Weights of a small transformer language model: RMSNorm before each block, normalized queries and keys.
Each number is 128 + 24 x the weight over its row's rms, rounded and kept within 0 to 255. Layers, rows and columns count from 0. Numbers have three digits each. The size before them is the row's rms in percent of the matrix's.

# q: layer 7 attention query, 384x384, rms 0.268, rows 81-127, columns 96-191
# k: layer 7 attention key, 384x384, rms 0.262, rows 81-127, columns 96-191
# v: layer 7 attention value, 384x384, rms 0.246, rows 64-85, columns 96-191
# o: layer 7 attention output (transposed), 384x384, rms 0.223, rows 64-85, columns 96-191
q81 120:140133121098152112113077098148169118131105144090093134139137142164127159129173145183097128122135120097128118110146141141131117126130128107135126101154119130153099101118141130141136138133150145114131113129143103091144135117137128131124108147139096147138110129138137123114131091116127116122
k81 091:159140098158195092124139122107117158151135112132141147146124124119158080132149143078124138117106142140128111084105109128127140073125099094118117143126081194148124087072141140158133115126127124088121126095138095114113120158155120128165108131141145119130106137092095118131130104081127113126
q82 119:152154116093127121111106096167141147114085105123139122116125106134174120115131116119117100134125141107100119150138161122136118111109144121150150138114156101152093151135058133148169202186144168169136147157161171104120154146155155122096106116106124175094134143143143140128149108126095148145
k82 096:166113142113159168125096121143092112101156124149110103103121121124118163098147148147119103147108095119109128087178158127093104130132129131085109112151107094135141119130181144117125124077076140127123131119131129121167110139175112105175089155113127091120117112091081102131135136131152108098
q83 102:109115096085166116137122189132100159133156127118130148124123143117150124111138126087109129137145130124125141180119155090078151185138109123129117106097113131112133138094145155060141101134137096112097100134152165157115101124106149125112104170143161103161108132155147151162144066130167171162
k83 102:145127129119119169126073107122161129124125121122106140150094083107148080130120119157123118194140127086101122155149103114137097117147112106110167163136123133091155143132122175161110139131165133148131099126111096114156147154183120142144122152137155107115120088129167120104094167108156119149
q84 090:147108112118131169128126112120141123107092112118144107081099115127130119146156140130152099143119112120120153114100120129102093130138112136150135148169119125138101128132147124162135125132147140153057097092151094136111138163143149094131097125125131106164136135088135141105164126090097110117
k84 105:132116109126133097151158129100096112108062142139110135149089103162095150152122103157103132097091155141130114119184122117151139144125114112129133121145142161093139121092105116130130173138143137116129127144166135142149143124133128108143121138125143129189134147115109109110076099128144168146
q85 096:080104123110156135100127123170128118193139117091116158112105089172156145141108092109108183097135151139113138133135158106154183123155099116134117161142115152180107106116105080108118183149104106128121124128139102122108129093112139132139065126166090087119146110133121130128118123115152160145
k85 097:130184116150113164160127148096131201073138116123120097131135143142164080107129179149170107163123121156150115171147112133113088124054151129134108139122126095126134165112145150129155103115105112145142111115128140072169152145151160179150125116145086135176131124124123132122131158116102125128
q86 115:092094110167137084118131120093161167089108117108088090076135165104137151123168111154147111122136149115100105150125110128122123102101204114111086125094150172130132159122122094119109162121103163154115132152146129106128130112141136126169100122146103128121144117127112098136143115117089157108
k86 089:112140171125159102142111153111129156135123142097148114151149127115095126130161118167126159127138104150129132133083115137131145113153101155118107147157146087131119101115156122176160110123133164169128158115103131154121148181091167101139113136132141112121148118077124121140088122126183106111
q87 113:119151124134110122137143126103120136122124158101128117106133094090110119134160151143121140100104121086154154089156119120088097110159144101119091156161108082125109100084118125162171117182159119137145114109150094135117169125157097100136072133146133132080091119158124115150130131111120135121
k87 099:122084156154091122147106122115132130107128103133135082130115150130129119142149143125114129107093162133128134134126084140157202091117134129121133083129080145110147112130168093107140129102146164137102132140109152107119155143117165104128112157165150128117143093105114133128113120120131116129
q88 092:123146136111183133151134138136108109139186099116161152149130145140162160128122209149144139101158117142138160170119117089138130162128114149159130127110115097166124115129145141145092158111135115118142113146131126102133124134118127152092119126148121124125118128141120133113094102138138138145
k88 093:119155122122089135116102139123129138127134140120090151115120137169135139130135084151116122150147107087124135086096122151119146108136169105099116154168137132165086105144128098123111092129112096175153132140132119113142135078148107137122127129114127161145120170132163153085122134109119140110
q89 094:147061128144163185186138145167148164123133169138136148101137142120100099139108159155110113135126132144144114139139153172134126115130132136108100107109132130133143131119152128137123147171148149120152128093134137155115100113088129095110137114138121122158082180144109117111104092123084109092
k89 094:100088120115120076114139131102147154134100121120121100109071141131143103130147157115130099111086116106111135120143092078143122157138128123115143109133134095156156180134116112124146164092148093139114108140121147112162136107123118153156107117124174116105150150126164131171120132076132131098
q90 105:116142135121122128089119129139136092138106125139108114115115117108136126130110121068140113139135112136147102106133179136100102136156112128119141151163098088111098130127104192116144110133137150108101119119134103142144123157115119106137089119082126148109129145113150153110121090158125155148
k90 092:158109093089129150157136119117102120126117137105127117128110091141105153148112110131127111133119141120135130119132127093162111137140134132127117096122124191120110134150133152126117139096111115089119088113149133121086134144158141108150130167108145104138141121136137118138120125151115111142
q91 106:121102140106128177109102150158152132141100084182105139142137131116091109153120107125138126110141117148162107106080155131120148156128121141165167146112151096123181117156137112131142071113120128126098120089193125102102106129143149113107156153146143105141086119110121097115098124136124155112
k91 103:147149160115160123103135102132146098127123143093137119110137172106110151128115123173149116090110164150128139110152119096117082130146152139139069145106120205139147151110152132090104116172105116125136148133129104110135133116139145092189121143085155168072154132143098153092162125122117083091
q92 120:160093152122113128109079164140168141137108095135182154125154127134119083126101110174106104135158109164126083098056146102144164125128102118107130142101118116123117091106121096142129108148141156055092145090124101119123136144125122131144111136162101088122117135146130136126141118084144119139
k92 103:094132139115146106165135150148109118127115117141126141119147114129081135106157152108139141125120141129140095167162117102146128108149145127169129115156090118152195136095143149131108161123128168126135154164122130093110089142132117130153181117134144133114106163122101116140118128166109141119
q93 094:148129145136149159109121130177142141101147108154165131135116095089137146132134107128124123162143121150114129146146126151135154106144113118145119111103083074115146109120120141155119177098163150148169129120168119136126144137143098113090099088124111145123121118085130127130093144068089141128
k93 097:092130097147169149137159137137148132079115119138111139113125128147174127107131126145160145101111135118109144126141162107116123101143145169106092090138117164146155123174161098103114114098101114154090135127139176081122138141147137141133133124116113120125098161160132134151140114128123099087
q94 116:142179107142108132095125138123123142153157136164185098105138081062139073145091165143130153138132130150142123108111161109114117139135117112144108154187085088112118113111158157137149084147118115130134178124107060160132123130125173163147115121134105146141105109128121142144127155105107149104
k94 099:100112086154154138152113120138074182096141152126139108129150139149164141114151125175117088148134114111139139159131125109121166102105102138149117107127151142176146130159140121084145112128144096090118070149125156097107146161097171118102105154153134097134170119156143160154089099134149101144
q95 089:134156153157118109200126149080170153114151119146137127152141128107089111171120188104116131153158139150097100125151113117130088093118077148123123161073118098119160126166128108131086166178150123101126098098097103092127138175099109109136125132119127109159131125051156116114166119123120105147
k95 101:097143107111093126094161104147128125140125166154155168068130131164168180150118125130089100079102113121145128138097136122135125164124163140094132098113110133159141121128146148129125131129089111129110118127121189132143133062124103152099125126094126153116085149157127151126099153155135137116
q96 081:154132129110157124132165117141100149128139136113137156144125115146103128105111156134130113130127174150120113146140090145124146085099093106156104110152120096141162133124100141163079156097138162085115183147133110156045080081107093136142097115135137143120123161127146119158131110121143095177
k96 078:089134178099133114111126102123159110141118132150136137122106131136139141089142146118091150147127172110103071137129149128118113119119076155164118117133122122120120133104122092138089169110080109124167148144136130154111148094099102108125137142165142158161142149124119175164137152141117111115
q97 085:137144146106143121132154150109112145053115148143144162143096192115082139097094092081122161106136124131158095121145132129113076146116109122132126112133151109166133122151121122166093138133131127124100112153057156181080118105158113135128141126113151149142135171159126140173137120159133103155
k97 086:122135150115099136095159125152125166128154123158111130120119125116155112122075143150124163146135172183111167146078156120147130123177114185143156120174128153117105155123102117097095118170112102127147090132182113104147132081108131156135173133107146153102149115122124150102134122114114142061
q98 087:156132135117127132157162101075129142101132164111108102125085136134058174117082116158135124156075189106128142129101109137106068138122110131155091136130152161123149163118105172163099154113126125135134138144060136100091070102147130087156122140110155134145159140115145173167109156132128138133
k98 097:108124154100138137118104156101154137173151124146107142156075137136132126094036171132137169127130187147086151129162118144178172133128099154102121137146118166148163102120106151113120157151102197139161114149100155111167141120089151161102151149136121139121159118136136134169173116146088132154
q99 099:146149170120074116136095127098144127159191093140091151114133117115165125151107129125128085146135096148100162126107149112112132126155115142120126109117126144132112155109137119098117137107145094129122120127182128110160128156157149101128123145140136078109144094155107115112129099134128157100
k99 091:155125131138118109167130145089164092071121102165122161152168082178129126127131133129133144137140152128174117139144129146109146126141148158119135143178131083144128164141117104107163147199125114107172148109131103144153151154116128100139189148112137151100080121119120137091108111183154167165
q100 087:128141150136137134071107111111143121094155129165136112150141112134104155131097087145129188128150112105137128122111161169108138107090133104161153133143148086128102100097104105155138149109126099130084134114120133118100113116161108097159113157136146118140171151101096115131118153133100134158
k100 096:157126163126150130147162194157181092135114133122127188128136100129102103105142153130150116181106139146119097159105108113106117152153099183165115173143155140148141168160106123126084127122132139111142089087108062098134137136134167163172160127105173125080120135111143158149095110121089113130
q101 085:136146122122105143101107099108122130143157101130099122144132127116217133144152112127060086133096120141119161149126160110105096136143139159101136105102128134115107148159124131081095137142117119115113090120124143096129140171092155099134126153116118102097142129156170128066111097149154127111
k101 102:126124065107115066114135123129123125129102112153117131110123126112092130167141108095096157152116158152134150092160154107159144111137113123119140146148177137126122154126091134127165097148118116149128153111172137145126172114127101124135106152123127114148100095119069087117120153126150150105
q102 089:130135101101108127149143143138094112175125131094126112139119113106125167155119172110147099147098155134133090143142137096105169111124081135102154132170155165094149134128145140091122113135115135063141113106125149124142149142157104141128111151156120097128108147176130138134118114165168164140
k102 089:130147119130130140152103089090160139142145108101066120134149151138154107088153136135080119119110111108143136099143077166157140135103179097121147148084128094103125099154159155138140117126118152108094162134120098126129127143132118089140101107115106132125126084124130122040173131118104139133
q103 084:118126144114158176093152138147141158132128175096159113127136131150070175091083124113142196149115136110131098138171129190099138103098081124164099145118142126135096103133123124156135160146162143121137109147101134141069127128157142138130075140101126129124096127075097104175110140146150144154
k103 098:099168115162130154123096149115144101110148141135069136115145137129137111113156146133125057108128077123103171090101124114083104168144145088114123141113153112142126141136138145109129102096104090179123134128109112126143121123158117129140140141119139146134115098131129142130148115097107090122
q104 101:131141162173151145118147145115127169138158194082146131127126096148110094130175048152151135108152138079122165164116121154122148123119113103179117162095156136119106153103143123136144138107119134132131120136128146125108102126153145138161144130118151135155139118129097130155131097105117160160
k104 105:107134157094125150146109155139180115116119119107087119132141110133133105152066188150124094147110069143119143151177093159094097150156105102109119098135131093098111158145112109084194117153171103139122134112130139136132149075155118129135110140122130134171162125088130132136100155110178101140
q105 078:102112131159154168105109111115125163125148100100067127159110135134153096118175129122125109097123115134109171135136121125117136127141122118131164152157121129124111136129102099146157156123123123157115096114173118142093167146121129109106064145149154151090096159129139092072131123137126134151
k105 091:121100143122096094108155179150179119111114137121155127162138114107147106144089142126145125137133155139148133130100158122111130154134107170156107097117089130144147167110110083110118114134142085119157129167111099107127105102119151160096175121083151121100134136145143138179142159147122092115
q106 088:132146136098157141139156127108108119098136150136119127175101134116132130101120097117135121121128133110165123121158125108158127120108109115173117139097146114122132120129161085161137121082121129134122116151131128115072094166126162179138145115069144157151107126120065114138133138169110139163
k106 094:141095086127109138113086080143084109101094116096134111095090125158099153151144119110127147135098153101075087133156089168152132141126158099116129127130140166124103103111116139143144150136149111186137143156151189140129130110142088099153085080155131101146171122104122092092087142112164161099
q107 094:095160112176122117162132157146139095160137113116096161162126136127136085136132102064138128144159098139110155121121094121104108131145100129118106129147181118160136157172171134131122116094121146122120157160132144138146137138139085135105123114193138077103116096109151109108161102131121130104
k107 100:143155145155097149102119132149176164138161123116145150107170108086149104172133150150153114165121126158134101115103096133060138154143165072149100120079123133105137135149125152117127091124119123072137107133133136156149144077134136147119133121131143174150139112138134105111128152108118150108
q108 083:118148148105126130144148158079118160127103119148132153106105134128068147144147126112123129134102141144128085120100112137173169121111142106126127108141150106105101147122154128145086145083114128130124142117112113114178111138132158098118130127122131109149142120101097149188120142131116122105
k108 091:127093083147117143146128066099147114157140096133122150097160142138138188102161124142112108101118095112157128157108113146125074078110129119127167135124114107128126070137120155100136133165109150164103160113121127190110131159131113114146108105086082124145074124146153106109120088095137154135
q109 106:105146134106130129160175082086145112120111117126087143129113098126117170118131124119091130160109122168130147111169092116121067120126124161121103088173122155116112145155111145126092152124131125138116091141121143114163124113106136086098098125083154128117118139137130127148116178127129115170
k109 099:147072123150111085112152143095090117133163146081104156104135140158160102121145122127143113125096163088130143101108119128129126135142079140088130159107108134131097112075112077145104135129144129114203130104096105138124123130138142151114116078141131121093138140106139152117136107114118087137
q110 091:153141126111094136133157121147153157126123160077117105135086126140104127140133111108157153148097180116115091150117152136115158109106114086098182128141136084118126111103154150149096154170137142107109110073120135098119106068128145082113124138153138126140124144124123175173118111121091130102
k110 082:120117156179156136159100128113105079146137084171096145176191134128122124125099134164095112091144106112129189124111163138131104129152087164139097084129108171112144125140115110111139104112152133135154134134102138136130099125148110123132108137128091168105115154162121153101140197096121158130
q111 106:139126111133170133144097113143113133119141150139168137087109125112130144136139125108121136147069123068139180159131125141076127125137134124182138125108108162153150154122133138103083145106166136122119076149133124127115109107153135153105152171103118130148122072065147127111156112138139180129
k111 109:140150136096153126119149158146153121096127124114102163133109116127112088103132143141078105152175144117085143101134148114115102139167128149105129105140151131120127133149079182102165119135102125134130149121094117149104145119109118113112131150073147154149112130167140126154124155143164153098
q112 098:125092136111096105142204122130111144121137155110105128182110136129107144117142149105130106124123157115103165140145141122144137125112113163112141120114144158098121141113103096129111147157171156121133088136128117128159179150146138135149108139124145091121120149113140083197135159148173160159
k112 101:105137123123163138116117135124154112121122156117133140111131142110134100123163103155067142151081077139120065095167129136171100112096162111092129130121124070108155090148131156160102154095087142144133129123133150130117109128119123175092119133119074113175129173165093150141131118135153110092
q113 098:148116110157128153145087122119122103107117139172118132134117121136120138124120124127120152154108122099115122113126119110110137071132116120108142153109119082140108078092129111108140113132117109167132098165109114112111144100130141173125143114085096150141156178129150086109179155151131078109
k113 101:124134173130119135183156155170097150132142166120175132141112112129156149164078079107139106109170160145140164184132188120119149182122129150136122107112106104137117135150122162129092172144101172098124114112126160145112110134143122132103142130143192142109121105125142131114112120103115153176
q114 105:110157142115119101129124127094088143116136137090119138154130083100104150121123176171106108128123157102119138128162145131108154116127132103164117142096104115125125093091128094154117158156133120108142097167119117153114174107128109153152113121094132123124130092101143071161118136128120118131
k114 097:154091127144147112120126102135133148054162152155161083142120131164122153135123079104095167120109139120105116128119168138085145132107114106130127098120121150153116142136136152100184116110149109138111173104079139109131126131128130171106101113132118154164133129146124129134107125187156151136
q115 095:134108154142147087139130143194136072141111130145111088129147072097139164139120151124146119166138107122166156125146132144110165084105125129118165139095136087122169124120111130163155150128126163140102141151153136176090125148139113121133156078162145114122164175112118095122082138140153131111
k115 091:117101105094126147125162087067095139112130091111121140090111104139088152162170147114138117077071152133166103106104107148145157104102105131144123126171131153178156141134104102164114117131151121115126125078104128130111160095134128071113120127096126153139101151122121170120156142132079125144
q116 105:129093135138132115130138188155135135141133146118138096153101154139134125169174088151141131078118146154124118141142151159123138113140142130146145117109125090128119090119138129141119154102132105110113095129160144115103148124156145144155112107126152139127134148110114089146103081109115148135
k116 074:152144096116112135114132073120096115120139102170083111101125146141134151151130131171100142112112112165117145129132134123133114067148143098092135122131117167120140144168117151116133133130178136175148139175102152127090129117132120098100126111122080149101173119079125130089110126131130159121
q117 102:133144127113112102092144141124155138146130127183107106129123126140144115174109184107128123118131133126139115148143137132152123127141135203091108130135119122147126138134148151120131100147145110120135128128151146120133125116141133107107109189141065079182123139143141140135136165096103152133
k117 095:129166097187146137143115133115117165146121158132134134123133103130114128092144094176142102132133137102102109146122108157137156125113151122124068169123158122172146116119153133118142165136111129145128157073117155147113161161160131138122089110122173146104154105116112093142088096126137106130
q118 099:135068140155126150124126145171101141137120132104165157110159142155142131139108120149168138111174122136110158141033150146135106131123098122151127118085146141142169109161125102122128132126097103080094160135105102117151101125125139167128149119131175134118107122098073132088144161074108116084
k118 089:107205125125140142106093144134101120123191161134105068139153159140138159091134151120116130113138101070162123122133100151101095158166134113119132139155130126145125151146143143113145066172153144137159162138155175110087098126114118107126157140109117170140152100122163145125128121143168088140
q119 117:095149145096153156135076119125121104132115113135120128131195083125153148141137109161110150113119111096153145145116146109142126173126124098150109121153146141124169113122126118065128102116159117135122123152175115128134136095112146169148098149114111105101156103123122133130107121117139156169
k119 108:135089138118132133144141150108141122122107164098165105125113146135055097137135120154104133128168132139085132126120138143154154103126149164123156130117111121131110102131149133138128124149147151139119168132107073125124136137169148110121104122158147133146165111144119126112132082150078136123
q120 106:125142138198153143136122116100118119160130127109133117107094111158122158145142120163113122136109113080128134134107129152134119116135150099157125099163151130077124186127154135122089134128123166139154139140082109078152102115103145136120154136142096112113128116083138133125134162155098103164
k120 098:129091127113157110115142123153173155086113104097121127156136138109086102122155161119144139145113103144148084091122056114122134143132145093129126115119114139128130115124114152135164130108178124120134152120138123150151109131173104114143084098138166155166122115113165151148153118063171134092
q121 099:130145136105156118094114154128115122141165130101127161164169144113135104143077135125141144170148180139131120133116134148133148179123143156127131137065121146185115128121115143152105115131074113143152164150095106145136103161169148115104113120111116134146136098099119127148159109128136127178
k121 101:151143149093109183124129087125146128114125134144139173121126173124138116074132171131098130167121085134152140130134124109125138117133139106141120120131166121129124102121090123106160127125168129167118123132189112061152137099059154159140098138144089124135077146145081161115123108144143126112
q122 105:123136186122139164102106132156113188116159094141114174111130119112163131121069132086067122148151144172127108150147160154167137117106122113151173118093082106130150097120141162121153130140142139103146156137147117127160120139126141141120147106124083123129110149134112121131142134186135141137
k122 095:110091094113146084127137121124140112103113136111143137100121127151119148142173158139159111145081152160149141115124132112141151088153170151096101126162122107133141113140160080103151117086125126137103102129126137111123154129101129118101113140125052113138135130145109125099107120130126137103
q123 111:139096120102098135131137106165129182105126097109112140101088133135132149110150151102162103120127157121128141133093145104152148136094171135144152124136158127124175146113114126128136094112123107152119154096157110121120134103138159078149124123126142119134143143124134111116162079132074104151
k123 106:095125135138123119132084081140126080103130132128151130159162125111102123120139139160116141165096124120095134142137134163111100142159084150136093157126129204106142141113110117133164178173123157124120113180110131137099128150171133144138154128161092117078131137102122142136112126099129170129
q124 170:103101120110111120074128137099146145102114094143055132153106222140127130120121144132110133119142141170150099101113105124167110115108134134092131102123126158161153128163119077158106120109064069130143136126155140107145131120097111088089129130112132175153147166160100133111120126136119132097
k124 097:115103120134156125124134095108153162167136119140175139141177150121099183128119116138080128080093126106179122132116140170116150123119155142147098120140140146138085083118180149109165146154138111149115151117131143150108123108155118144129128133119123123111152154073105111117133128121171129118
q125 148:125072153127087134145171145101096119138127114161118145122127177074145092161090156106101168121097095173163113108127122109137126143110121156125123094139155149137132137167136125123070094108123134145133149153129138165154083160094141131128136128113130115122156121177127164150136159151149158114
k125 093:156152149131092135106096087120133151136090141109143114121113126175101139159180073131139126111107165105135138128155102126158119106135154153136108211123161131080108130134183129134188117119122091129122113096145130157117100122171122097132117154117161131158113139130108138164132146150143153109
q126 104:117122171128132127123097145168121111123140122105122149135148162144116146137136134105140128122130158136129147147107148158134143095098137132118121130104143133162109110146113115124146105118103119129139146161152118122114143096133154120124171124138151098162150151078107090137171115149136120137
k126 098:125136115115139136129127113134145137111144151140114156150167105103150099150139154129095125147156088102142119154111154136081077144117125113110099138122081093161117137105169090167107107162116116116157102103119150129110134121097129152136112125106117141123093126126106132121105163124126140128
q127 168:152141130128141131161139103144141145161129172080133104094115047100154139153136080150138099129130154106106162163142172124092130155148127104157137152100129095115131150089118169126160166144180160137094107130129153148070126124152192135198095124161135095090123133108138109176128110110117128150
k127 093:104115155108162136135084152150097099119143135160094116146116148147151123115112128160139088084096123121115145146123128139172123167158129156076085109146113125135157131149104112108133128128094118146121108138124118120159107143127110100132128123105111120091174118121141149123118092122138103148
v64 097:155085121099137130109182122147106130137146133130117088125134131129136147106131118106138104132181138105068104137133118117139145111143153143080127160154085157133121139116173103142098108146138168167163126139145110095142138127106095142150132082112145138119128088102080098145134138103140132139
o64 095:085119139128134092121093097145128120129134150178180128166119106140098103113114093181151149070121107115082123129190118129159156111116161149131083148111076151155118126137111127117172137135151097120191132121121149103131150155138082150119123144149143156099125129132112086139088139081117121080
v65 101:129127136131139130095162139131125158117154146100159160111109134157126152156146100129102111146107115070096118159100150132151096110100110127104117141132141121080160116129129102102097136131164121130118154147134142130136095136140150093135189133132130137087122112134156120133131155148088162133
o65 100:120146105131164129087102140138121146151100131115156112092116141137107130096111124142127102154145157063107129122114159119111138089119120152103108112126115117161114174112123160088127155111122120133154127113136141137103093125143081156110149125139187131124110119100155140125105176128123155111
v66 091:130114124155137130139070140130111154153133082136129145116135086155113165134127161116136201107135120164121106133160131151115134136088136158121136144136143103146159129110106136091167139110070125147141132110141103127128127141122074109125080147074148096160097155091121115158072119124126119176
o66 092:138130114160135095110141083074130116142096095165100140140117111127127084153155134078132122124102114163125123092128129151123120130106130162103131121137151129151153131131101116130145119110156141102130107121126110157110154130113138110121168173098122138157156094132118134154126116120143187117
v67 095:146094129111152138155141127112121135125138109137121102110138148102175148112124178117121152128061160100117153120133124163125098161125107106103124168136175069115129120112142138108167116069107124136128126148107126127118111156117117178132125149151125116119134097096120179132102146164146127093
o67 095:140088126110108103147133102086110142124138141108108129118140104101117185159101145120144158109090117124138134122112151145103087144126110150181146138117129110086096138112147102139121149125113156138106113135088092110158092120116103164115047128123171153149130111150099136157094144144126150118
v68 101:122112121057124127167122103142131115146096130117105122107121133169144109099170171132104114125107166122152138106090098132145130125095128140103126132141118135144143110114148134089179124134118107152147135087146121133109112154145114139133123125095139117142127156136129187135124112131125123125
o68 103:120135080120151082151148114144145097110119159140109106142162113088141127093171158121137121113144159100123135107146130148145144147107136125111130127094143164112093112092163096096102160140170145149141130127064162113122125102142122102178140108155151141101135144146150134135124153182096146142
v69 100:121131139149167151129116157108120081142120101150133108136105123111113120125114122183119101117110099132185146135134126122111153113134155120117127131123126073135105106111105137164156081161079121121111122135089124140129116111081142070110109096108117081121184138170121116091139108105164106138
o69 102:130117099102156126151180142145104126145132156135144105143134106097139117167105147099119110094141125128155154145130123126127112176130141164090159109121115107116102091157178156128117119146141118109130140131142125156103120114138137084144129135124112087093129158145094133098126099096148094117
v70 093:113139109115135074119136115171118088150132120097137123116155121135125085115156159165156140106106100166150115107128111115101157114173121110130159139164114113101131131119119130109134122147145114153080126144106140065109133084154135139139117132128148111099081116136135111163130157173098120149
o70 098:133144114131153160136121174142168126184096080157128129104092196116129107126154129115165156136146135112141108106136165135102143164102114137105137145120150110134139142140126095181132120103127127106108164151153106178107130141137082140157128145106105130140125164139100162159129147156115122129
v71 095:169140128183091160130108122121159115074088089124134104144155126167097100137155100129123098150086113112151118126107142121128170084120113141149079117126140114113124083099100179125133136164125093102124151123111130109119099168090136127102138166157064095144117114148114160080116142153173081095
o71 097:085100147161132143118124135168116091116088180146106133132103119134125123119126109131131106130115090161131116095106148142129151124109165139141108160114137118134112119118147110082092126157123131127123147125167110138085144116126108125099132127121092079164128149115131148132150101150087117144
v72 094:167152142098123158110184119155170126118109138111157118145110111092143136166166151130118162164137131162102111116112113126133157146114161119147162156126141165133165145131131066129109130105176152152135137135149136093184142116145127127092140160139089122091117080124136084116171161131110147125
o72 093:163165123127163165086138109112141115128087110147121146160159137177096107155092129111164118126145090113124172151113096154144163122141109097120132121107152151137129166131112153118151153112101132173126167131132149141165160129103106137109130152159131136123164155094115204128118143152145105088
v73 096:136147152124054091175099147127117128179074078106088129102149127108168127141159116147131147133130109086113128112111104131149117164119147089123139118082144131165143145119178103097109160120161150124137121146118128130125118117139161113119143127121110098149143121144128097115094172103089126131
o73 094:081134134098142157134152127122124113128101183141146103151132120154175102130073102128131140111098146135112144148129126172100106111106115110122155121105162127138085104141120151128065165110165174180140106150129162132121128090108110165133119152135155123144110091144107133112102150146133120138
v74 094:131119142143157125114111169144137155122132083101147112136136131107100115110118128140104147114105172142091100151138142151169103101099123124157119059131130088104100137125126151134104162080170141116116113097141144124107128088099150158106131119122143106107144137153114091132150158163120150115
o74 097:112107134159123142122115170127129147136099192067139127097154125135139118153117115110106199137120129065101135153111115138066123142148088171106121129109159115095154113143135122160105113131164136093098138108122151163079151115186082081106150135154169096142130121105151105086142150117094124135
v75 096:124141133140106149091130125107137097142131162120101170140100189147121091121132171115098083102113082144145135162132150129110141089177101132141126119163131112159129109090130151166178143114126086113157082095142115110136125136131173163143153101070109133116130113140128136127149131099108137156
o75 097:130104089109146174149120146130126118100174122127125133103174088119046131102124119152159150120145140128108105137118139138088128138124121136134116138134103115114128111131161162146146119138131141128115088122084082120129103091172118138142150127131148128091112138143161135123150151138113130158
v76 093:145132154112120151146126158129104105152090132112079157167127138123161111127176147114126079130109127106111096109147144093111126147124135139078124127164077103087141118118147156104116104149090122143116100125155109165113161119092103093144105108090124125095128126113147149145140122103155170185
o76 094:146136074113136154127086140110123142136079172139138135135131128138150136145131151111099124105124146060137108074155099109154115118132131122152160120125078128115150123158133112101140124166120102136120131112081141130176136100113096146146147125154117099121133100164152136108141130129160136174
v77 092:119114140136124104150125150112122138117147153172140096145126166152122106124117092151164105152087083158083120124135113174142113170132127146119148109111110076128168137122120135102117133150175132148126111108116145123157128088150122109115119126117102120142170098096108092180150126143152096121
o77 096:140134138141150130131125104131129102139142110152123082123135164148108121118144100103131110181089132148122126110171144107116116110099163124117163131128121115128157165104116127142104129111106134157102125136109106110148128138143160161148124094098163103094124097135124082179101171122136100111
v78 099:091146120132121136115125117122161095146142119083131151127127109103135121106128101124087138139142085163110142124106091126142111145156101132115164104114150167096129096154152174116123156164144157098161137128129143147141131157138121154108130137101152105113119135173153130122156132136116136135
o78 095:109171114091110094131101148095108147093109157098137119107147137160174113105126147128127128136127107135114162126098121165120125165141119146084099098146124124149182115085100124082131104132091138101180125138130130097150109113064131179138128156119122135099134131148147116140160108135130141122
v79 092:114113149114119110130102132125171120157137108136076134084103177156099156136126105130161145100154107200140125124147109136143119144122160151140100150052089103107097154129128119131139124095124102112117096164101145144097113121130114096111157167149072132163118163158123135154141107137131134105
o79 096:124118163079108148165117153148125095108175144164138141129147127123131151106158126099119116187149166150135152123130114140129142117202134109157139199123103178130093144115111109140152121139097127132111148097106169143120143104131139092119144127097105105133108134084120129105126204108170149122
v80 097:123123145134152129088166147101142137107108113126154159143113154129142154158146115096097107141139131115068122111115120146146131151160145107112129099116122091143139144106111143113147132153147124121139086108128139124143126122130160113090156108121154131126142111131148152101119117137134100142
o80 098:115137152123115143126122179111107143122125163114154161121149157106168093112138123159124153151107104143145088162117146126142125099149109127131133090099120052149131074099174119108149127093114102140114132079123123133109138133118133157126148074146119114115120074114114137112150122082145129131
v81 098:074130125108157154115126101107165129117129189136097132106145153137149118114099111160130091119062155115120126098157107138092112136117138130126138161115134160097121102129135157182106146141135110166121103160143116124137084121112130113129085118139181158114172126106160108125080106100150190178
o81 102:156147091171109084132132116118142075138173100102076092101173152124092100110080144150122120159126109158146134113097097133114123120133179128112104108095166135128120096146172152129150108172132084122168148129089113092150128156173143110121108144130126090111111116126119132132092125096120173133
v82 097:141148093088120090091139150095156112135127148130147123126141148148122128121136154161147167109153099131104110153131163144109162106219134100114145112116132125142133109140120157111134125110125088130080103096094099145121109123087115165145108123170115135126102095162168111150098092166141128112
o82 096:128130101098129136118072131147127115121134171075113151132102149138109144125133133187157134097123099115110105140111182127090152113126133125147131168166127122127118095132108130108149116114106125090152129112165144145069168124138128141156107084146111124088117112136138148118107129132135145126
v83 093:082144138114141145105086114091171146144089094175098136140131146122090122158105121139137100092103151082156108139116141065154165135101120150111114113078127100136146136157128134141161159118145136109107168077155138123163151120118120102161152159147124158104138139143128106151122137106104147148
o83 097:112145099142150156133096098147169115154119136157106135093114102151154115087186123128156146132142124145087138084125116090121098155147154126153169116122127172134117125139113142119117150106113166131141141094105144121127079136148110170104161170155133145101075088112122102107104099136093163119
v84 096:141158128117128144192156141147119162111136116079146118175108089130161091102145176120134112091159099161127103159138099167127131120130123132145106124135128119106075134118084099115121180132136122119118077105132143146141138090150128131138131142122105130101121149128148138153146151140138126148
o84 100:133119120091102122122133140129133097132120091090145108155110118132142136116177110132135129150130147148164112120112092111140098115109153154104135115165161128135167157159180156123123104121107101128164096167133149135128129119137108141101154125149139154161106120133074108091157165137139123101
v85 107:120148119126124097121130148117120125067126140102148171132116133119135108131127105122128137066162157128131083168152147176136140085128174159128122147155127118134151174125145161173119130121153137151135097118134095125088120095122132118148129095105101124105126104114094150124140102129144118149
o85 106:101083108126144152125133176120152124120139158115142116105126101097130129159162149135119111167130127142129162125148123131147088151100132107139113152128115135151129128137134123150129139106119113139107092121154114084143147142117139141105128099108129115122078107155127152134088110088131110107